{"n_layer": 15, "n_kv_head": 4, "vocab_size": 8192, "rope_fraction": 1.0, "attn_scale": 0.125, "optimizer": "soap_variant", "beta1": 0.95, "warmup_steps": 200, "train_tokens": 260600000, "dataset": "wikipedia_en"}
Each number is 500 + 50 x the weight over the matrix's rms, rounded and kept within 0 to 999. Layers, rows and columns count from 0. Numbers have three digits each.

# layer 9 attention key, 256x256, rms 0.0716, rows 136-191, columns 0-63
439569565488437597476440502516454503433557610567446555470527463516450363491517420492430552520517586501431499515507448498473459487456488508425489572417461514638441528444529560528457532446563541
470553431427433535531495503501521488461459472400464519516575428455476555457549533518519540482555484421553461581587493502449541593431511443428522546635564526477493457492520572557479492462493453
481529401622504586545476516545451531494522484506446409489454536548503566509489517513553568537509536615563491506478521506471544607497484592534436494604422523488526475431513486488462474441531422
483541492540533604449491500510505484543495478483453534444581437405501453398481490564522458487516412457450483480491466490510544506451532463557454533505457508559549496500529455533456459550496497
518561482583481565526543501539464516472423556524586429467494440541526542473539503530530607505483441479537408491528533470459429554441431457504573512617494484546543456576544501564503495519457479
535458467532414496460466516475473601416461577500460455474542507451436491591505444476524599529467519506492487574547498467517517452363534625519523429398521454498446467506564489484514519454544478
434569431541550530525496514556478476506556492525481559591488502468506545623441412448490528373537549398425496423528522451490443483543488486512557427508477536529489422540516441459502517448598414
502549477529452485499491490478518565516549498484478471516471452383513443510452473421471454462608460564399495504533476460518444504406518538520589480487434508558544474460547410473486555599571565
533483456458556509559531510623538502506543415454563409456584541551668462464427444506436497587556500566486524518535515543468466446581482554512494452612510432471500464395427509484489533475472463
448506497555507483558467489475540436625456421448491474483547517546438472515558487487520546383522457626495474660508513522449575606570593594464461519627463519462575515512477451531526543457590490
485499551428459502441515471492529459534442454465529566451524396529501564478535580417586558433467477424578524499525513534509492470460411615514591474455441466490413554531489600480483524565420463
522442510539457509521443541490488481485472503491504487463582564447542463524560571584425497490593688446444460487521434466429523554522457468443441523449586364452540447447461458550488509579601540
496403481526524531438466459556543558566494527590559455495531549450551504441506423489510559455461512492457452482531448604476510560485473452550505533432549468402425483614512508561382484591399551
482468536579522522544521453436478552555452554517459527489460414502516596536527445505497518593456588500572439522540562500492510502476526439486579495576521542505565536609442565480491379438525513
514559463467543498517397509542560450602536488477457524407484569633459431459474556642540532562409431500429480486555481529484465434492591486605521449535554504409461423524549477469487421420521509
394430552604447521531430420499425531550598529477518511392588473554553558508488395542536524459516462493466507473509506525459436432592505474420536530463425483424482490559567567485504494472417464
561512490536531468576567556525456510551565463395476479491480494497412504568486517495538450409543446407482487510484473498432461500552523527445448491478610476538423549546452514469439415458509396
458498453388554576475457484431513564406568555414435577537483462606547521461515439461544474498494517473454524495554513441516435479512450484465462506530558493506454560561547432505530468533470517
461471480502496501399552510451480434515580537470491493486422497493494600521475555468568477538489615538472381555418440416449582437519481481466516442391635524448505486575450501473490533429515570
435374519489512450502501518627466509495461437577567647499543433562440453584477523483429482553504456542528527601532396512568490508526529528477448510457463606503467569554502511494532537673603473
483559598420490446469487541556540448501563521565483559552421447491442455449579535575482507533562499634470546597548504480534499419471506527500512517647548554474486498432534452544491475554533469
453595624498533477528527543460445520404495445598515525477453449483577542585531443466537521408488514399517453386519512477459526558437451435569541557463483585552528372490539587594491426570519477
557535562579602481468461511495534591452555481402569540380511525527424508397474615519440609506412497479491452585481496450470518473509502490572555505470470564527557545497576580361470530438515558
383414553544504481497542466447504456427440561504419499532536443513365550519444457497402497466491440504474573500467538458535370436467483459365536476426469444480492504431525466474484514568476509
465600588521406549556569498427497433455550499500500398481557485534489401428474522550579511480484523466558505470541488457557581579545516467531573572524453472520504523481523432473424563543463599
523403461475449501466533482440509497452476524538527594531516498463418558469458563518544500478526495515491449524444569450517463535472501425537609469527562483518479565527544578501515493518412499
510407489477491483484554538445565509472502587496575507543457512515473447539514470539534540516567492489461419422459575530510529494491533527445565472541509502478475501493488483489493552470531527
506525477594497527515467460484486511413532473434423472492596564480384404513499400516507515506522528529515522541532566494481625617483510517523584501566484494500525547476479465427506399539512500
572441454451446480591492474465440493579466484431425470468418470542561422530542495438532559510409450581578558450541530635472392590594520535526469499575406545459550477515572517521500491469454449
549584479524479506432509476450599529499471478530532545491424569475456501483478559535510453466494517488404587462498516473547459517486499468500573454526550423461486486472489457474530485510459461
493404448482569459459551498500489478440472476556623449557444537518556543518425515466475449529505416458549528359519484562525476552479573518552460425486530496458545528459551418520527471529376540
544593477475550523431534531547473545559479481395512457477567565449535466527585548480529489463440545532479448590559466487495560485561368489529468578538426524491514528451542561421481546506533459
452467523479523418461483514590583453520435455438454579482521501500567549444487505463583428487486511560459486557477449428528547498514495509524469510515544474428455447581505546499501525417505421
443575438462535520507591466398537475589558546420485436482458491457498454430435494502529487533488451538523498514554499583551393515532489492471565524564508561547488532487463544486481496447489522
489507521563589418487540646516520615479424520444358504453620528465506507555422412438522459439455494557506471468441470494457473425528546498465549469566517521513530510430507463511432503487587522
444592453479481622549552639537434529486464515443481494457526462553551499499567471458475454474492543441496462585531432450389526550478457591426493456585491530606465518600414437453435532479532386
423474584570601504466492569559527482437526484517515398502493551397405520442469513634462442463492450492424457555560429479531524550481520403479458470420551497510519495465418428521541594513587504
514481511533384473474506466479517446486507449468508482495488477514424473479544482479491517495491503521524460552571536599502466539506556454503521511585609564509572504546525535517355430493418462
501414468486538450475489532507514509511557413464574567412506582376594447526524535516591496486542424462560491464510572563515465590538521534532378447505480570517440474446590566493589514541460496
449451481474518539456586480515505465472600603541460556507471501533524454517474614403503547605424496490517360385416478498524515578455548495487475513611520470547523456392413434612437562518485583
457461388466607453488457400540363523518507486487540659577535504546538539558546476503472423450489577551577485461533442577480402489327510462480563429505545454494479477538629584511459494433614605
447536446475422462535523435509562565458537488365445570572584522498545441476558577452467498558459467482500445512540546445541524550588567463453492506489471474487502488505451472485440568457519496
374501535565540510498476559552504606491568492548506429448572515653533535639467519448526521550524483563414495467470483571485589508484459391501507491503469510533462542444515470438519500452563506
479498514580551535593523531481519452500486654569423521414478425479641578505471569553613476404444513482451452535531452526408551512401429521533581597441551516453525508472479503471469549470394432
557465469481412467550483520478398445519504462467387503512528447469562533524472507471541482542487509506517496502513496541520450567453502446513376553523476542394558494541585534520486481520579573
475380436439534452442498582573464544416579572434435511559455523563431504491452510465564538450423555572511443531522502508513401498341491479532573594516501467495485481605511599517467519480364449
467483507467438359529480448545506520444457498531427459509501499492502446442605493519619457450600461589576563561473489388495464479465551541562570426474381569521454516399385576438408430618494619
400447489435490594424541526536426540482592517546418443450562510496531536516516614638562451350491552472472382519502589501540487493429464604515472411477378567544473548481493614558485518515487428
528448475561473520488558431520386489505517523412441582508560581518557591509561564482452452523519502510507413505448473486498549408417447456498460498452539531395469494455645598479451471474478494
533527469498405517524474430533540533425560540565531597564417523464586546535588406559475428489489588479456498520584514557435408437435580566510481499416564570514445408566551438508480458540411462
520566556436478494472514499506487485564498537532601450553554582336527475428530537606502458500568463455519591411482545550428471496578573328451567471511471455465531565551596502474539542475486496
386495478475485497455458475515426509639536545468531494498477503437504474631560549457501425604478391491423373471417439500526515458584442483513463533575455476436516510462380543493523585492471475
520461519595473412546579483464624539486488525550462439483441440519532578420503469506432552430443399359515528438493581519561441532543418503537463473394472418561520497500486362433398344476585576
473451406576515441435514518497514416497443420492482443506493493679543526611532593500575455548468428499545496479353457499576590495432524556564417561555444568552578476442549511433490428552435434
568573695473463480478559509548495543464506505537496592402628507542490511581542505463565628522505470419594483566402553512511487628457474597453644565485550515464433479450509569490406508496437431
428535497479542538470584612415477509471518433464526486462454450492533480425446462514573473529467428510508512540533415494547503536549458490465527445572507512531593486504509459480437492543509448
# layer 9 attention query, 512x256, rms 0.0711, rows 265-319,329-383, columns 0-63
445536478471435494488475436465496468538499532497454480446453497460556500426508551517465444474516569467497463550407528519426497561494530476561497483532580448569420470577562492506472417530516432
436466554666496420513478520526456490485485555509443536476508461604451436499533482590429507552443474480436469485574423527541545500557600493392476498553482549470471544356488515446462559533470595
538494531561525547466566546526517546502508431508473471509535464441477504468585450529512472491461556615503606468488498494500471514443516492483580484497535471512470563464536429507552430559431495
503463569593379488467488455556472452424514446440477492483487481466545408375472409473518523569480575397498476599552405533509532549510490386460507480547541520596504510482419562531442518532443417
421475489466483457529460432525518425482463588514454495508535550537427514435505425571434436437409546437547530529469428505492552512425479548503472504458479557492385587583558464358607587523418599
455508509494465480577467517485534517485457498475540537395598641385495517631486418538516510404508493559470588505477493423390398481568550519339446526555577443589512530562425496482541484482500384
464476486529434481466482439490499540596565507565533446491412464408481560454505661513541410428518477484424504429433506380524448551507473489493542439515479471600453440472480473463415501460576463
519484464393537423575456492508540493537480429541544478550460535566491488515458463507564506440493548455445580506524580442474570552348592510481427474566589479499494523497446525515506491413474546
510475467478650508507498428556580541498469547490458442509425549591502464511575501527557426503536466469550417494482441430533602512437551510478433509541474481430443428579486463530509559505565578
522488591453526465399503441494490450542578466515533587592545500491513485445481486548467552592479442555469486477422550587532462582406502565488506478449585494456453471520407578495431565523439545
403460467561412490508530465482464650532465465432470589501458607486557552399481608431495549570523518640576477478497418477521499481523492530456538567421459380538517530460455498578468494473492491
450564533424539549550520522567470519482486595643587526397522487483482551474522469539387530415422478363584459479492521436499493539420517573432530579518528550526421470512476554518401463504395489
495508519462544461555492541373500505447494521560514485515506456509433588501556513524473560531559542550483566409553430516496474416531534484441550432519464467559474392431505457554531474439568557
470537463484521436576507494449463472564559561513524378471506526477480618490529539618547503466481548524407583576575467490515527428534611411394514454471567437494433508400409556392507504534440601
593506395534510521533516481491458514442450508476500556587507458552477547545510442454553531503466454450496477528453456533434451530533422470518445555533509596498548492500451502552502426458403507
539523434504542456527406568578456478538654454492504433486582588506443475555526550493504472528397431447621412569503511566518486463552571480428417435410533450495595445495481455502479555535409499
445502419486474436586571438542546473534456545499510513495435408601542411581530481429464512472404482502524537375518549525487477520532431484466496479527545522555450463569553455583479516488487582
520533553557490552415436590468513434521434415420486469533435461462512536562379609485531543392433439574456473548527516492533467576567414502435496545508538479458519490495588468545549533502494496
592471410613529554489505498518449480432432441455532497638511527539499450552464619482398458572483544571528561617483436451567425487540489500504488551497539523491398613406477586608486491571603504
444543581453522534516511525636511531593555541393559390537548443600476474451494476445494450520532499482447365528556559435599566521462515431593550566621441558472543497460541531551468440473464463
466531415429502430524488542478476427507493445457416553577588457657493514534529516534504560528519489454583513398565517510494474455584480381538452448457431525593509499530496461554482540514567428
446476556475485541518481492477510557439449350462494431503494393561492431535488521424399612481484506535475541504550490507474477516497484478465554490556493596532518494525495616512433443592487569
552482591575489534504549441478476615463422450516378506470506452544446541478514558501542529599449465549392532473544470489526524444537475554428556451536492404463451523499579548524515423539425477
434485512494475524504532431512565493494454501551569469501480505528447509446541459490532493534503510510585494489474414512479479449483550512452454496525377510615493603566462517510409424451464450
495504430454505570386564546494493555522612467523457533459432458522519442507483492506443376510525457489455569530499506526471524524475534481513511376493512401411535440586479498501584481452483574
497488465520427392502492576418536485577506460476513483492557524513454495519461536556511483522453558534474604469453541525548461491531516477512561476489483445468536554471595416508613490501441487
532552518595466511434538466453528480514560534544465546510508453469535426484513488502492466511618477470516520494517468428560506521515529546517553490526505583503568484557507480539528417500546500
527472433538536558557546508387496483558469565521470383529581539462475667523533522569518518403557511489478468557432488482477381519509542538534462505520513555609510475546532472498445529538494458
474433491440517508454479511493464563497500488474490470488481554384515555459472504502506495497549541555464592487452546507481492469478553410566537517620469435442566485519552473540529528501502493
620477497520493526533473589515546484483523487430521454500535538458500531518484446450499490584470527420500633476503528439508507454574464497564570443458509486482518491422581433495483526467415583
438477510458474472591448589529433476496411505567448490449440414577535511526495459476489489498401506558566456491477511513525526489508513562506484508529402502497560551457486518490423526488542440
461462471471513468500489471456541335540578494508542481553499626505523462519418505403508492404500432508518531516425449515485503433460422499449437427537527484472405527540507505532519481360508437
447565523511474521470442492386543466555471661501547427531428405484430575477463494499505457473495501430425468514552387557440543510455507598570547528530472520533523490509517503460477408561452472
513568500470454528530457513424484518505406446488495462487528511402461529484466628487502503508554474467504461549469473533417579533529513575445528430604447510537469449513492513480438462542539431
556559453529543535578404593504522412489449447443611531492479462430466430515413584506505474552465438406406518466510556510466479591464488515501459498516627521398524497539425461512473464546494483
470547584431453535516494462526404551493490417507471428534462465514514476455558590515563414496548560598484363491562468437508602577514526548448486357501322478375459472452519554577459535554527502
551519560477503593472553538418457475543541505390497433508465522527462525499441541569454571535504548481444476547582538543541465413495525426523380443512526499541526481540534506461439485391507498
510481341468622446475503494571466421422593518468471538533563572587523448575567435434529532419521449489488528538420595563464543512432533476486498549444445472404482375438487369587579563501486448
507446527478511508495464461501447556548431525517499491502514552534479417349527528487514480546517508521540572452523452581575458596499454505470495457579501491482543605491453481420418461522575559
518437428523567547553498463503554508512522554550493559530541521546551485526495506551490447540493535610546443479602515476440417536466572460453514439498511481462518516446488574608456484584556620
433456457425500572551590539537432480494480539511455517561513449556525412371556471431490476592480491489543530563508352569436533496501558548455474470390501541406477481521596484438567488488537534
545453457456420478465444507478464501429339563551434549540409539655461596531472394472524580483452526494581547496595403555519530456500434360524647610477465534464451528421561515489421520549471443
451443590490569629494497519441479567457525576528594458429509495445512445415366492543497431407558454424517324583432481523430510517491513508452513474484475522466491535459404613524505464528475439
479546443479541417552508517494475484502451604576413587405526454485513536456531553485454478425510506532510489609474607484470448492479504572519498453465521538508417444440499514456483481559556380
388421561364394414535429428537506606485405551511468584402547427551436540559526449474482494411497545585547484580533482435512482590406432543508514567451498394500530535547486556529546439521523545
530557508406494521493617493516498493523534473608565392605465423613539470481511473497546495566529507499503503488480536438450493482448522551559572380398467464366476555429495588455481443444503505
456483537417546345578392472486481447548512533569469611458435521511548393541525608526556504395372469508487510486571497525498531488469413604498420508468509458505514523437484473468535415371501436
443485493531535521508496592509594543567469430432469636491595583520454484489510538509446520543419546520462448540460519581477455405494514507444488584465561500432444578449483595466557528436494485
368544502413520443540514598483564551587572468519550445563485513556511409531500521638416538441411459527525458464537602556488485544560425533476445503492450595472542505541419499523408467543528573
525595412497391338523426451584424618587474445555520525528480487313485500482532510572652476508506537449414493388528551565404513478486620465397567439558473448527541466496524577547476406438482401
602525479608470459495465405578419567468377498554549503625562643561470571540543585484499449567474409581515503523463517359541478493528476476526554476429538483490498572411518516446536493547512405
517544497493477403533460517496455510481483502522509489481382512577520483613563464458422555515525489500485526473547504505584429470501444528507526389418502510525468509539524478426428532477453549
468444479460489477587487460538512428498463457531493419461586432661542466488509449550521461561468516475455582435464519491527442392534551585374580577525473503557479598542550506490515475564473456
586490616462439486504566566562525472493476475578498460558546485487505503519596456561597494499468487428537468573473505450491527512431493573525515467558566484450504471473439590390525439528517513
460521462458512455509519572413361552451359436536529408584545528582526454513501558528467473402392543406471374484528413489499452564525369519513570572430510446518489512551499415508434441415510483
497463468544528519559501451492581407541439466384520556389374506391453504480490554532523440504447478504427485467521480545528491476485445617483460465633562574470526535499477523460504562493453470
504516559636522429607586498575505540503478532519485484570430435501492502460497390472480514515499469519570497448427510474531502577530519567440509502529582543477506480477618517495424456477538548
536477585542476505493535542487583408490513443533524556572457507459516430447456551504525484479569484566512573520521492489533530568472486563439510464477397447470445563530527473490446459584512490
578466396597477435461497501500514505479479561507488505418485575471571483461549446440443454582482515522478514538491476520551394459595413505459483503555455479421549527451508542491471454454515534
554451507441411458521566439569444424462501589311457464464572529539434477464423529549522514494579459446492453635528471581495525372454489482414448442476556488592432442484499518423573527428498536
547609459537539611527492508432419489459552534477525480640522423466490491492565536480476509470482603497506486430491362428491459571530527579517413444454562479547520501565408503435523564429576491
529466453468523435537416471500571422522499482586569574538407524475528492472507476452556500491493508580473589524538464500466380542542451407511449519397503489484514429588513444426501655482542576
486532468528389463565435499544426472489455462570522600534515487529507631436485497551592463495517522464559463611525553434605541585479384471538461416594497512525475517498511491467459455518531366
506492479529395539533530526536515606571386514497457495452502468515473357495525465478491463463469483470540576447507444547497527552578573504455482445609650465472460474605453592491568386486513473
507382571466555476484469490439493497436432564511478545471480435463461561412415500521523485323375422495453488604492597488531491565552439661500561520506546491533491411490512541552525428593462533
499573482639492486468472464461468474605509479514437487496611474465423569446500578509500563491492614483572488503472487488583600550549495424482530470485511334522513558496537504501528544549472519
572543480434535556468598486516499538590504495456555528489535486522570533512508466415567489419441547538557509490539525548463500510538520524477593442499490521557430442504484571502504557597518463
600396515468473559530568523413468578467451499536513491455507499550407527529527512511570503547553523545524428489502446523536496494545498549463524536580539487471464473424422479498467359633487548
451531496498450529536437561487446405531498525576437518462567511614540590532523556581459498477496546544510482412511421413669419499469551606455498578534465538490424451447470559572489451501579505
471482407502540469571553376567519535547530449434473527498701578497501503531479450507549435515509441477455557463432502458445478523465501520491516490537500569495533486481486543534493518466426458
511535537543471502482495442490419423538501538506386580459513469568495512543426512522573520465545510450501578535440527526525551566550533503533544555533567518473481419491555477481479531571552533
584484457433581420530511527393535532601437466495488605487540495596623459412523477532442553511388522447515461524602565497450528436549457505486461508515475539508457489475472550525479489510503482
451491448498491411545571540416524466498486450494469454509495491500483562438375511475405486545540531589482429480539517459466444427528510449417560540534474435473627488497440441553523570471566428
498421526486583458484516470539423479513474467529361488449593489496496466507513504536443560566456490503513412430570424385492548470581532405475469614514473431588565514527510516518519569589532576
488559529584460563543539583504497448488511543455510514500558581495429522474516492561534486523598496585423503489580553537526497452479531484535446557506513473500492433499535507497503480490557462
487521502456532461552539448516505509478569554568478505446546533494538458484484523448545509515535580555534590387517525488444418484494623501515400584432400484483537458483509508578515530592545538
500532518476472537488452375435495528490573396553480521541473477426499445472472486464430467498473459521567579584497516493450485524466534420566536495486493532548502436448444538571491567380554507
470421516538393488573601466550482487553460553473480497458420530523445542438523472474576550514473487557564499531520511452509451456473503471538600514407460499455448541648540390577444597536413461
457497547507477438517505562499526447464485517571581548554536484500543432455472586500479433460539415464605546550434546543598509497524510525505504475423452475535500540513490452538440537415521477
437554460560597465532557497479473550504447460572478520479573489516510562463502515557496544464459523517581561505562438568386579537466557494480555457532531509567552526508502506584553393473570526
509491515450557464483526479506473575498476495517458515461537561447447606471559384540469550452545534543553487496464564494434539444485455466570547527555530482540493530492462503524476473514540515
520586516424528520494469521438454493521453472448538546580451551496566438497538381462530508478541468548456393540527431444471532502408450541431339416591428569573538429544498502504500505408537504
468441511547533561430500470537441519493577452539461442524453421612441619526504468513487453527499499505522485558373563571540542484524499686548582470371561410468463579615560468513512425546524498
467404500482462515574504519491536479551542534419548439520514503568535504465534499566546580438532552456526521486416484496462450514569524521502551538558451535444497546505555494418539542507499466
514514533427508556531517449577501561396509533499492454581482446410517518506515496535518547524505510452593530608435427595574581590537466554554526424348515442431429486515568522460508457539460508
545410443474515456515577572517503435522459481503472584534469484498495480489513503457475539544461499433490471582600554486438392448503432495482428486575580500439521509431483504530416563529460369
565470470424457580523447612490479569527406502467474542474364599420490537518433622536607512507555478529495485487492452461464481527471451463485478523578558494474468416476440556538582544461599457
425574461561495450527481520463487481484485463522512387495417470386526499453466519491539395454474485473457465472438516499477506476518444433535469572479449545556581484546516447516512539412471372
514608444516512550578546487418496566415447414569470415457434503391584505537482575425493477470559470408427512570461577416440411617584569426501395419526485520526513468449504493494406515470459413
548498431487475484604527522545406451428473432456463474521520416477498382478531463428506440464508550420344510499556423502494525517502546696526561462541547465521475470485446440502522536483509534
425584455536434530401515536445402520532473433488562479516535485420460521513563492550467425422581510479505394481465506333465528386529562488504543424465384560489504570519505508491556499442582501
570487536565518390571562488494551472482520523379477387471527488441543461417414500522573495417540489534441580422578431481485497492520469517528421504592498441458613546465414457395546476441433580
458533454560666554532558451584587519509517478634509564475539555462611502514600480455504525435545527534501478453514527541550425508516498462494455473456459601513399468484479520544541527556517550
450396490536560498460485447404516517515539551465443507465355370519428597370596553488428511558465485492494545492469436623549507529467497427563512552658432480487533449481428451487481381595485527
449476455425519515516515503528461520467566471405466482509593555447469536495594620510513514486549542523487560537500465435451478448375522438480459434526555517470590482527549463543541573461468440
588513575505502479513489426517540500509537518513411545498519536537484460503485501474452528526472512517569470552426562486565618532523459568453572552523492440500473404504498526463374504547507503
416527484533477559471407489467470584493468553522486461447484474562566402579535431535463533498540516439646462435555477536449511494428520475469544475557453573546497510403415539474466401458485526
504536589422512511567514595536430559489562540454488436410514445530586591372519508551468583427421517494512446457485400554491459528528469508520543552556535453451538485439490574522464461474364483
488556524492680517520516525517444604589410547457496380494581452551529487493515518567502505507618419611466522515500532546580485512493475506507532525498486516483471520488407475444588581497470503
510398528533555479538509466601486528503467486479481469506482484432530564508421565485553489582540419572486460372433503458501506452488490567441433451522559576561486505467500520543451500508486491
391394524499556390440598427519502593398393497399495438491483413546443512456471436494461445420522529520570478523488535473502502399517571589486429505509442383514464474419398439509433443573649583
472541516424543490581472445559500522548501522498417483557527486487534437530436504531449578415557500475553468527534503465460563445524505470465456432593376550537488501421466538466501452487471439
488537513551514456556512601581454487554467468434493526489521558457405530559585543573455454508434535444556527603463484543523516522485370511580440437526502588497490538535497600417541421468442541
576524512522487478434495527514618529474628552532419616568441451475449510471523489436427572445457611527413477476555429493393471519412433595454536554499434506480477480495520423488503539553634568
510575614622453591447490458514448570608427547494504508512446399387541530485542594583551478608507498531478606552457536509512450580592491485409501511558475502514576459518539508481497607447501471
491482481460518546444441545627572484588498563563533566560515585462462555558481550541471371551541463523476481461522467480524463528537456421547462550485463484460538485432468575488476470468528521
470573452458432361563496539539518475473452466572525458443475432578567501528547471482537557442490555319515457574472484540494526566527482511550437476518469490509414566403544546360474505531585460
627442454386529389612523557387539539507583462557475410488449551508497516423529523555571368495510442490532512388443500552520509401551536460525547532459478344500513590450407428437410453535537546
622514599421529385525564506438481535423454487529462533519464414473484564512489530452540432467409331532541550620571699517558586532490569537532508529548575437484504450588506576452528489448463413
434548513553529600564546499531499490448476461459491453505504537470596419504439491486498486580529421501515530441569387527464550431459537444557583539532563516448514525519565491475531518488525589
# layer 9 attention value, 256x256, rms 0.0691, rows 128-143, columns 0-63
489514476448452403401548529501431530479542432508509494526465520622476501518538559478529499482434543504581475515476513441485503563452545483480478464516529493478407520568595496526501513512489470
537470510494482526485565436485493546511496533528581478508494477486503523543523476481551488461480543536453490454581554468534545470541548495430558476543477475513559505464419448531517436542516525
480483502519475507538418514463512525491462483504481589469603490524427491567544420522452558508509515540519471550523512607513452478420514500463635569462565524499487430515532427523518454490438466
451439547495534485532462527499409489502481522566471450563473558546497556551526534527477489545452590555402513499469533509430439549420554470524614491501501535480485475576571638482537444554477466
424505511492562491486510518468501515550506476464502515453476436526506442490443489462465548503558453461420514488447466455466555427605472405481485518558531469496534490472438511468505474590567563
508404517549611542502531525539560499469487587422527547494446531527525497440424509518465499503448574580463442541520496453510539415545524505489450534472546470533438532456484442498406474500480491
536554511500509478456542518491543461474488625446470467518453444516479546536508540550534513472435541454444492530484467509424500626414480511528531508461554482428526488474526478454480526521443459
518515513493499487585479584504526595422501528535478454500548463490485487635504468475501501521521626494476461518548466514544459504494439495448593478445494586458522534459488456450503512446476416
447476576549415575481446421512517485518542510546508513527494425554499479479505524421437506455486551546478488526558489506496654469511510573503480500505509559515499427431549471507517491465534510
481513492474452378410484459566489520497522545570471439454528442572404408575466564556379580505410603525508531565486453479553480572466489509621463494518484506458578517469503491499491536525526522
515567514521455444510548593499497526494478532519495512580523515535534583490522505531490555487527506553547514547452441542495490573531503512512498588563542506562511508528488561505481496527441520
445422465593600520568527562448469494501438534515595446448507546490480566576433459542468483431508501446496479471479394483479489474562480424502466445549463517525573512537497525528553503493539524
519485569522552511585394527534422510490477440475523533496537482600421514524542475536450492597431572401459563499485513472463543536455475405516473491451545489443488506379503535495485472540511506
494516475580474467546525526526470571526450523541481501528497536480562526573502509537441563502524482458557517462486532511410523502451554519485489561515471542489463506497458532537466554538531431
513531481525473513562560446517485528514550451465494457452497542456543498513511489501522474413449487530413541472467557470458474547462493506473432464498537530573464499516482409497507513540493497
507478490472423507505520528498497556523525486489437458484557502481527460530510433500451551494456522465550447471464481529499432569423464583516466423437532428507504512507466536484518531547490498
# layer 9 attention output (transposed), 512x256, rms 0.0691, rows 256-271,320-335, columns 0-63
546487566429476504494470443449432522456516471529481488507419551374480578525467503488497498498509462486475468515481481481474538501483514527449519503567478489510483482503422450556490399463544514
424553507530505539579482533534468502552511499481478484521532543469546474539503452559491607427513589410463484569480402571423399445521507516455532526425542520550487573511477505514555601491494489
444521550464485434435478510507528512581462483489636450479552471461514434450463624444461506543462559468470477524506457539402559453530475393510456457535516444576447501509512503531481465510506503
528500491595451473443557485355695468428459431525535472543473492481458488442516482476379543552489515478547510437489499551549517495552425431474508473595485475430476506425472539512452472468466517
458482521429526544517396513619519500508495504529468499486468612576504531494478476478525531550472576544535447498437514521492563630417437559461453481496469539451397488509501425476538511519457554
481564509538476486471463511568572485459516537529511483426486531497472559436479485577529537507568508534453483515474418606454519534398462512581523433523442541502583469586477475350541530617528386
520498441453584433474475564507507493500526496511526588534518571573402478503401520489497511452440466552464429462533457517462446409465451535515500495479512487488509491559543522532430515513464511
514498456552454555504483404542510525530423578533456512448438508433474560490534489512452505492569466473536460445622434451483558403478551469497519538596452476471518507533529521491484534519473586
549475499391500408515567469543592521481526646535472445532472501547457469476529484509587544534516582451516482465510488555434539563563538515544537493560471466537478503509471472503545603539553466
556471481535478442566494455564525466531537402481504472574363524594514529521469492501560466448511486549499554569464471586500557551461505454507466444522475493466451571423433411497601445458453468
588465440460500567509443408497540481561518484468487486444402454404564425530466533549571578505582501473432497419504494483565514436363558482431436505470398491493484398419548466496541475472547465
514459522486505512466554566521482549451473474515523490512532506446478436530578503525492526488492572495497564587516489593464541550513531508496598516516486517528450532583421529417455463408500389
392524464600477443537554504585472491484542535588517509503614591434525463498535486421520476462533615573495500397462539485555551442571471534523499566562482438614496587502505431429490566504514503
492499455497468555511477471478510396388481478523455427540423518477487520483526535455538450444439463503465611476447491467525565438484503480490501499449471506560519499489461467464548560527431517
489483528527424548462485570577459506411470450539528472531495472554524429511543511514427529508459478575469435581487419499549553525437475453530511557578553461433478525472481583495489419555604543
649377474568556475504457528497484482455486447634537451491529492401509479516464491549565538507507385486478485513581522555571487485454534459462485579413522400511526568628481398493437445524628549
482437512656505601506482537563498456490534482402540512406563343472531468497577527521519507525506467482459489546625489502507424475539350535470531517474394482487591556476468519393521449483452474
625511419449576541515506526412501508394558429435496575480552485513488514484499533461550488600487455410525554450525568498543523550497480469569487564502597535446452498557481486508468417533527475
580504496516514509493572498473552443488557511548394369527465562459544555470515462529500448458519466516543487488407459403493457499435509543484489487525381520450575567463471451453494535455461455
506483529483491552472457511483537433567553546486540517486544484488505505486416475537522448474458463477512426506515432519481491444495437569429481475563495505516478414473565492587541561441571447
507535453558519498447521512614503523554495569440595451605503556433491478507581507491465487445490504509529572440517415535511495400518650445529516503532374499468526519496572479547584543506461446
504498535488412489488468465486481515455563521446440592512457491501533549492567423342476559506536459443589554424494515527594490519525476507421504555484494521432531514446553471495509551464515561
416451510530438568466485525490482509427492442589465443459495554437543449453552512486425424558604490464546528451542607457633564484566440515521480475648433479580502534382430538552500555454594486
497557474443546500439505433496584479621434478522442422530398485514514496426471486556506480501491578527492456533459530507417560505498480520589446424497455455512468373516484473508501472505580436
409581496470526501542428450483407550467473405454453584446487510555608621535577480528428451493475516527528507379431545487534372439413461522570511474445458494476664482573451463538499529524495539
407592539488474529544481572519543447506450512493559606456592519418519529481519479478531438466504452431506411464523472458432462483552442587456564588488520504555466416587596517505468488405404431
408490451566550542458497604520473447436554459448510530514501508516454606536587538486447467519471457544533541566453500437442476455501463457597480528508561489549582533470492483494471591494620497
598571526501477446469537341524599529539537546462503512548413491508425463515505535542511529420449433500561449523489556511579452440462434540584479580422503501500509464501539453495417448624495510
546513532538497563460505396491536497540475510530512448456446471442451574467517489567433468512538358440465524459535477553528533472490417563386470503445562564511484489511488541519494457442524528
524371537485508576436548555514503439623531414429525546483525378457521556435439562500602574529494547571499460573484508476533463561461406481528506495501518483530426564459536453517443468475511523
469554491461556391467503422472587533478428527454496451551520506455449508545429548550472440538526494451585497468562473532614565416528484500438546553503457520457488504518567479526446481413367525
443551518462503586526469459499539511560522532447551568465517546491473510461452501519533374443564535506449465424449483442509523486541497526508536500541489581470525512524491513565501443484464522